Part of a small language model's weights.
Size: 16 layers, width 224, 7 heads of 32, MLP 896 ReLU, vocabulary 8192.
Architecture: LayerNorm before each block, rotary positions, no biases in attention or MLP, tied embeddings.
Training: a variant of Muon for these matrices, 844M tokens.
Each number is 128 + 32 x the weight over its row's rms, rounded and kept within 0 to 255. Layers, rows and columns count from 0. Numbers have three digits each. The size before them is the row's rms in percent of the matrix's.

# layer 6 MLP up, 896x224, rms 0.167, rows 0-113, columns 0-55
102:066115125140146127153116079086149131149116118111084140119144135147076070128138159153152081126152122149083128134129171073164110146126167153106172112188198152092114149113
103:104163071083101112106120191171112170154169117109245172105104112074062178115116155154172171118130101135178128143162196163112133122102124109126162126097157080139183095170
096:115103137185139059104162105170121119119118128111175145099120171190093096187080095125173100131121133134119064140209165091059115138113168184115099112117115129120141074152
107:196155123070118134159141145170143067092120120124161047123060124101091111093136146139127054106132086106138139115121100105166050144124112136126121108094145116121134113076
121:134125112187168157159172173096081176070111070147177142109153162190154129145113183140131110119096152103084116133147173089158116102164109123177100128118155137182148159138
082:128153078183046159165128112116139141135112143184081155121148128133088135072116148128150142107092101093093117147119169110136127101183148146133084093180194080116103128107
101:097122120175094198100144121117171124124150100117135130083099085113134162095150104074124124163153064120152136082063099115186131120135098101161104092168177093141111183122
103:118126103140098118145107148118152135124160128112083120089134119156123098166175126161120078127126137086184092119183171106129157130135117123128143072116124137156193041115
087:138099087135124153102112147146082145099138138123085140133160175173117165067153086118115143099165138148134122113171119098198105099090077125088117181165136155206154128106
101:132140156109138114123134139163076157153062124171216057079163162151135084138164148128109140122130087073129182150105182071108133112136152097098133086091161131160134110117
105:099110131059117102122106132142094170144084139113105106130134165168086143148136162181156110185100129126154124136194150158120101095131145167104112118140077142149052077168
101:130094104161159192185115103137144136130070118114093142123124153133174161094137138178159096091132090124152120136140053074108125107122081084165190124196193082123147104151
101:071142113100129093131103126141146121083121082063105094117122143128175041214145151129154156134101073143069089094122172146146169124113159100142131079170156098179118106179
113:091102154245173062165116171171162060106127108123107098189089122091150167143110180111132138125135106206163124121148136110141081093139090129143131051102151149090091076106
093:164131083154128104186134172143114132117105151173113194144070124110147055107152113116116138110138112160086104142091095141097147184116134135117116118119141101127130158126
103:124122133097090081151119119157160141104126140122112090121109178132113121160126090109151148146143161174137188124147127109103098128142162148157137080114148094143184143116
087:147110130092040149105172115183139103142078117135113195153139117195160159115109127117142063138106120167176173129104141129110132131100142123086138143150116179106100147101
103:109138143063122084146151130142135133149119149161130112123111137157152136120128146118139121146157147153112138131151120139108166155073175064200127074123142152176119135100
102:142137126147090179102097164131106123130151117109118103139102156142082126176094113131083071088149149100074163095123134108106106117193187111143124145197113112169073126197
099:139189178118067166140122096135104104104121106126124091087092172130134128123160160158128146105127157163145142161109108108186173255155112079137166118128118129132079172087
108:162109117106114071087127143149115080157142128101176093096105097153109129152115135154164139125138128149115131146111099121179194113134147136133176115114150091130098104135
096:044117142184174157129134153135126142137119173066106092145153117124172087131143134199150078147103159143126191140213157101079127117125134147098123139114127147165076088129
101:157133121081154164097121140135094120157233114121106112127163152182155127135124162144167077152145096149119005115163041122101158162125175090109119125143157123155139130178
092:199100143189155108114088138166083152067080125122099159192135128099159137198074116088135195165138107136164131114154043160140043105167106132104114161103112129138113157133
100:105112084112131098161142194150141113166066096123144134096096181168194152096131105152129093093130169085117171146119182175148124116159113180161140149153213062176127159181
115:135137131137100143091137124072095127136164095134127133162121122102115158130145137151117143071214091154130102148182135153147110110119174103175124147163115148123141213154
090:117133127140140126098178137063125085108151150112115109104161100088145173136051128136100102110075148118145147101156106071147163141138188152092133128133054140120119101126
093:130108129102175166116098158162101125095137171178113102161157116108149147152134159172106113146117127159067176118126109104138104137113060026176106082170102116116093139109
099:128099115107051139178172134150127142157143102137140123074135144186143112114098157172138185113166118115093112127123099121109130167134150119069186097108130119096112158112
098:106119097078180104078166180117154140166058134144168138147097114103150145069132125153117142119135098123116144132119140136112129083053115112156133136136077146189098119162
095:154046082085138141099140119158086153113103133099138100178145122175110125207133122094118144143128135129107148097103125128104118151122157111151106106118154159090150173135
092:139069127177114095119154094076104112131084183157140185145116126132125120122130104155073101113112091131121142179245136138094124156114059173105063127138140097164150123142
097:151133107119174159114107100172116108181078115085103160135136142167141088100101073159161119154104166160124068150130122142139098153139165120128161088094136220130131125226
111:178157052147109110160107157163118138114183125128118105102181107086115167120201184105122110144080105106170166076148114132127158195113136137125043149140099113144146154117
102:153155196123134134140164074105186042144184153102137104134116140123153077147140137119146171140077127157107086132113116164144085140116130079163124117153161113136125137159
103:097152100120131156177159128092114118193141126115128115100158127145103097119121127093103166131151128114110099147105131147110160153122139125126100147120120167164138093167
097:168091071166103138091121143117151093144098064175097132133105106115146169141105149146139105143130188124160104135118147116125146130119088097080102180110138043133151138099
090:222113089121124150154131164089119065074159109081076140065109109250078129137135193149124109191104099186140157124107115181122088163156129181145114147186120140132122135168
088:133042134115108114121120098092142090154143145123156158119114120141068141078136120133159171149149112146136089111158192088131131106149130073203074088150133191127128128123
094:115109149117134193112072116086155104174162143077175161086136071148208063127162074134132136176183119117152135169168142127110089133058127137161137105114120117087097096084
104:111133178108136137120150138114134064152162157121182123086132147125238161113162157141101170111091179127081116110129108113124117161116200121157115138188158111143072131079
097:094125127116099134100128114128092065142090144167219118116170159129146092176155096129111072139105146110130192110173156116189071105100110106137167154111105070141132117123
087:080138138118103074108158119121126145194134118120137140174141099161047122144190155123146132137195177154129163118125171138128154106087147163156098135209177066139139146213
106:123137134083104228107153122134084154134102072149122069085114119110130131139092119099094105073107112100053092087119127097117146096206119167094135112114147156085089141120
085:131136149134118118088075116133108113115120125150116088135112137124138070179131078104170119135116125166140119151136135149117135092091073166111176161140137141136161158153
101:127122102086166142146130148117093145134239094134142102140149105190086138151155123104121115222108116081112121121131137090051104141161146124142119127097116127154124068172
106:123075122187129077137138155129105126110158147168156127080132109189076126116144144073116151143091123095111091087142174201087099112141157144116102157149128140192153114117
117:070158064161134104169096176190136112111135114136170176102077175124111083123109147149119116123151068114107193147097077101142158143105038091107153105129190157105132131105
101:147160073143149084090172212086054123131122062096129115147096133143160136112180093077161099109152123205141141139096156164140141080131165094116108098202114122141125122162
090:144133213153121145124140133193115105133146094160121139121147098134173131204125141078153105154108135050087193123125149155086104173143115080172104178068121163097185120100
095:109034111176107166112094145086159156122120117097118115132142163119122159185063082091077124104135044083074109128158159162095086141123108156129177184098174114151110106096
103:141124074063128134117101151108157124158170129128138103104165182077084078140068122094061137112127135149107076124093124119142056046142141119116101151172157117165122117170
099:151162142166122086099140123081132125163110148091165119105132155139125177062069132074171096094087101129144216116139140174128135149148145129120118153160139102122131091111
091:054078128143168141090194097061103150123133162183125103095146128094210129138135105157184115151129144154149089115099169142127089129118147112128098105126073155091138115227
087:103135065131086083153143108080186120101136101113160081124135104126180165135177085158165054116141096128084159105083118090142138149096143142114102155071163087144141143082
104:126131091169175126200141070125116101125141132149131113130108114163128142142082128149120105153130094128148065115101180127123116129111136103088139080125137107195145129083
088:136083100112192136100095162157157110122164142132124103139103123140109174192112109108087098099123156191147117102133096149066165162138152133133126167139132163151191133140
111:130149122086160124160115083173138172136131022165121177106094155116117124135078158155182125089143082111181147165149141128097137181064130131131148154124072086139099116185
094:165111151102167108177126149139133114126100145095125096138060140163080126145108111127119075072047099120157186147140124074081117164113126117129144171117161083115127136088
113:123106179078124094149098152101103134157138090180129128177087146094146185103109106115173159107142085101179142166113116154137115109198069169140145179091141126157185155125
104:108144084117161112139169135138073123139090135133197122167156150134133146089120116131127106184104103116151190107117159130179193137121097149129110135162192080139135169073
104:098109149075118104117203151119178113130125123151114115136161141110103092112206118124160124090071108164128138085100188172148146147148130109197096117128101133112146126083
090:138125124128140162139166173132119144174086158148161161089108127137154124091109130149080112114159040136162146105111094109162074147149194165116024073128152091093129137162
108:151174121104153064085096121119152091163098108128155130153074128118128173145144190134157065180148141128078138128146134141119138112133120103111117152145116085151131157134
085:168123114122170138093167115098110149135145152136114212098096100208171189164238132093179105179107147111069130122157149119079159154130148163132131117090166117141073107116
097:079068143119095135120155093085117126116151109196109173109171142094191137133112136027163097104087076137096105126172123110138123103056139126205131087143168104084140143126
101:150143143119163145122128081147160168130092124103116114178150137139176148142075126128140124115146107095139080112098132172132143145152134160121150154172109081147054180140
105:153100178131164138214117070151159143076147133119124181174063099134124107136115153160142124138084172168069150148130100013130167081159161121147143104142103145117125127126
092:118142077131169122139150098140097098106164190108107145132146175194124175212171183141160151117139116150077116079062084158149082178134186121216159116085098184107100087104
086:117120141147080217133110077123109103179085126124115143093101127091128146139124127140146118136131135113094130110117142151134059124132096175086133142127151192114122177169
098:088179123092152136100129124191168146148096161086145141139106137188092162125102113052100163126131087176094129163102079174068144198124121152124121087134175117126079161104
104:149101160214165137134130128116086108127143154110117128107154162128115156199064120085118101098148136116130129099105113165113151107141086135148055133186132179147155157141
098:145149153088114188071095143151077156121132157078106119117128088072190148141081146189138139162107126150152188104157114127110156064169124117128156147150103121112122149144
096:141105083146130123148140149095125040126053135103152138143168116126145170122221108058091125155140154173136146115118134107101078107086111130101147183163079180091126078133
107:156150156127142200106132120104097201142174147088083152106118106172089150088160132128102120198149133162117116142124154117154108134159126091119044073102119111115053137108
084:131127151104168086135179158101111095132128155083129132155108143120217139115169112120106076121125112086160116144145072132127115087152090120096162080109174119162140115145
088:082132123100076121137101114096127088115074118165229163111122172102123121204105114170134033103102193157092048122161154112140137143170104146126185113151125097115125099080
089:138159115181133117194163149116157122076161097154110107113145183106111134104145098131107101164126181194125126130110146091113054139163157119056104048162113110133115073143
097:085127161122117119174145104145067131105111112118158135159160140164120113121165149186086072125101136090083143129133142120117089112090173124151127093168106163112127117123
101:151103176133162159087118159124114144108100166160140164158129141126092133118060098133091111144094128133072105107118216081116061153135154127131101151131126162145101157210
098:080142066121168100143145121109114119069152063170144125116144175180116106153135035138117160131146122065116134123132126096129145133084197068134124112111163131116148096158
096:112150152094128150125122184144178146115151081174100179133157094121184131121129089108137106127113099077125194132067074135112111169085105095126101104054067111118100128111
098:155115117153132128110087125120065160104216129141088169145109116121137147173103136121122152145124132143160144133183211129177055118090091152098117197166162050139093113131
090:070115179158066071076130153142145122162136115124135109091144141105131120175159087146090120124125145209177150102078121118133116109102150075111047170140117160153129137143
097:116118117089070152136114179180130136230128103116143110160127106144075125130185157142083137111071136144108131139125125107123164151170128144103119116119150141139133159147
099:137113120181095122158173070161110170119156129123156120119082156175085200096141084159146138177183156138185190139142096103100123087015154138158182113094134109134108147130
091:131088076115100128121180170128127068139173134125093154125178113098130174125127168165084161152186114154110088176074166071144125125107182156097068039194191135152162197125
098:070135123125127157074115139168098145150151131129145174140143178197154129081110129134163137157062122115183120128176186204128075160077093090099140108064098076147109095152
086:139106133086107140151107130184144167107113129170134143094151108136115125096191110052137157126144126198147093123074143103149108126074142113151101167150115080072143169133
085:115161113158084168118134123105168101150088141168138156082110135130113168114032200145184114122138099153154159107170164133169143146164154125117129051088118136081122143168
102:120135120157130126089147130123165089154118116130072138150100105078089151127117169164166112151131083156122194074081163093162139143150116157078117067169168153100107084142
094:159084111127116088120136118191118174102159086153152065152049141122120136143098158102141123093109126136120169185149118197112165164189123124114092160147120116218116131155
104:116094158106080112112142102095094099163073123123162114134129131193142144079156128131163170159172081186149140077128090114141131148157071116105167086088156164111127135116
083:080141128083124161154109107106100110156169154169098140140124170155200121094138154118115156135102101178127084148127184124150133115143089130150170104136152127092069164114
096:166084119231161226176111109182173113118091082095114174130115106098131063077106077113143093150114109119133137096160137113167105121138140106096102144172090117141075114117
097:102138085127100122116146132170130019152110148158119149148087202210193081114168146166148163128084161080119121134139101172122150123146151099177135114209157141104160118139
091:149182145107100127140138174162182115116131164057205151146162095123129154135114149097088090116125145127141136125152084071121141095070098121171120113171092133125065109089
098:092131103096115137135127114185138143119076145122121174119110110199097158106148099136112126196126142144091128169106099063105104108082100144114136138255112100091100158232
095:162098131178150111136118089124174115184141064107129121134157093165144099147111144104143123129127107113103127166135153160145118142096122179118110193120108115137145152118
090:151169123131129128133085105190071145163117160096162160127117114119091180134116085135172063108151132082159144067119177070122028174122154127083117104141105162146052122171
106:104062115102123186121206102126118161127137073179115093124158163105114062100150152141136120062141138106157147042215139120102120051130100128167128160135183120105102118239
108:089147154168147098206179088109106078190079096180147130098168148157151113134096156202057096133105095109229083112173059090106152178141122121131139147141115167103123123158
108:155130155096088207170177112101181070161124131119136086089072145151105102066188114152119053122167127087160099082150118142132140079134072129082127112117121112158119107224
109:135101117083117144110111143209111171128158179102098084133136113128080138165139119141147140074101111149109103125147081144132133140115126086083117114138154206179149096146
103:098142097110146093149113133110136107108187170126090115119124141163094140125152101137000114090080130120107134085179135081108105052144158128152098174075160190145090153156
112:089060126149183123108107112116139173130123147127158127158126100172115078143134119130093119156136136122128090112071088200157118174113114057151134084110184115141142077060
100:211112144147195173132124115144123160108112110126133098115123153125096186104141132123126152149086174160034149127123091165105144085132129073134168077129108103156105132098
093:100052129170154174147133042166073121182126133137136114158133065170090141090159148061154160058176161139046112121159123122127152139122135094167059127095156095150152121167
097:132151121104138124132189161069161089099145113116195133157131114169141077170104135155081137119101140148130143111097125080192106112123142127122148116080118148117113115120
102:137184123111127054160120151119074147112154152160139126110171110121124111128069135138078146146102144144157133150195124181035163151133156127160141111195145173120137108149
095:116115118120112180102227152146150147116066126148141120091146141062171080176145124115094147141099028177081149100135159160114153087159147141071167136126123138100132128138
103:136076126147126139082233128077141093158158149126153063123189113144172180145127136118105154070137130140104067109127117165114118103183140107182167116124150163138168099141
096:135118143125173169175151134127202073152127115129110120109105157067176138135177082152170132139175132157153124101168143062163108125144109069161099177100150169149121100135
108:133149134134102116133155108128154148136221106119098128147178114110120048175196176120060126173202122124175070160083175123137146140086091169129078079127193101101164162125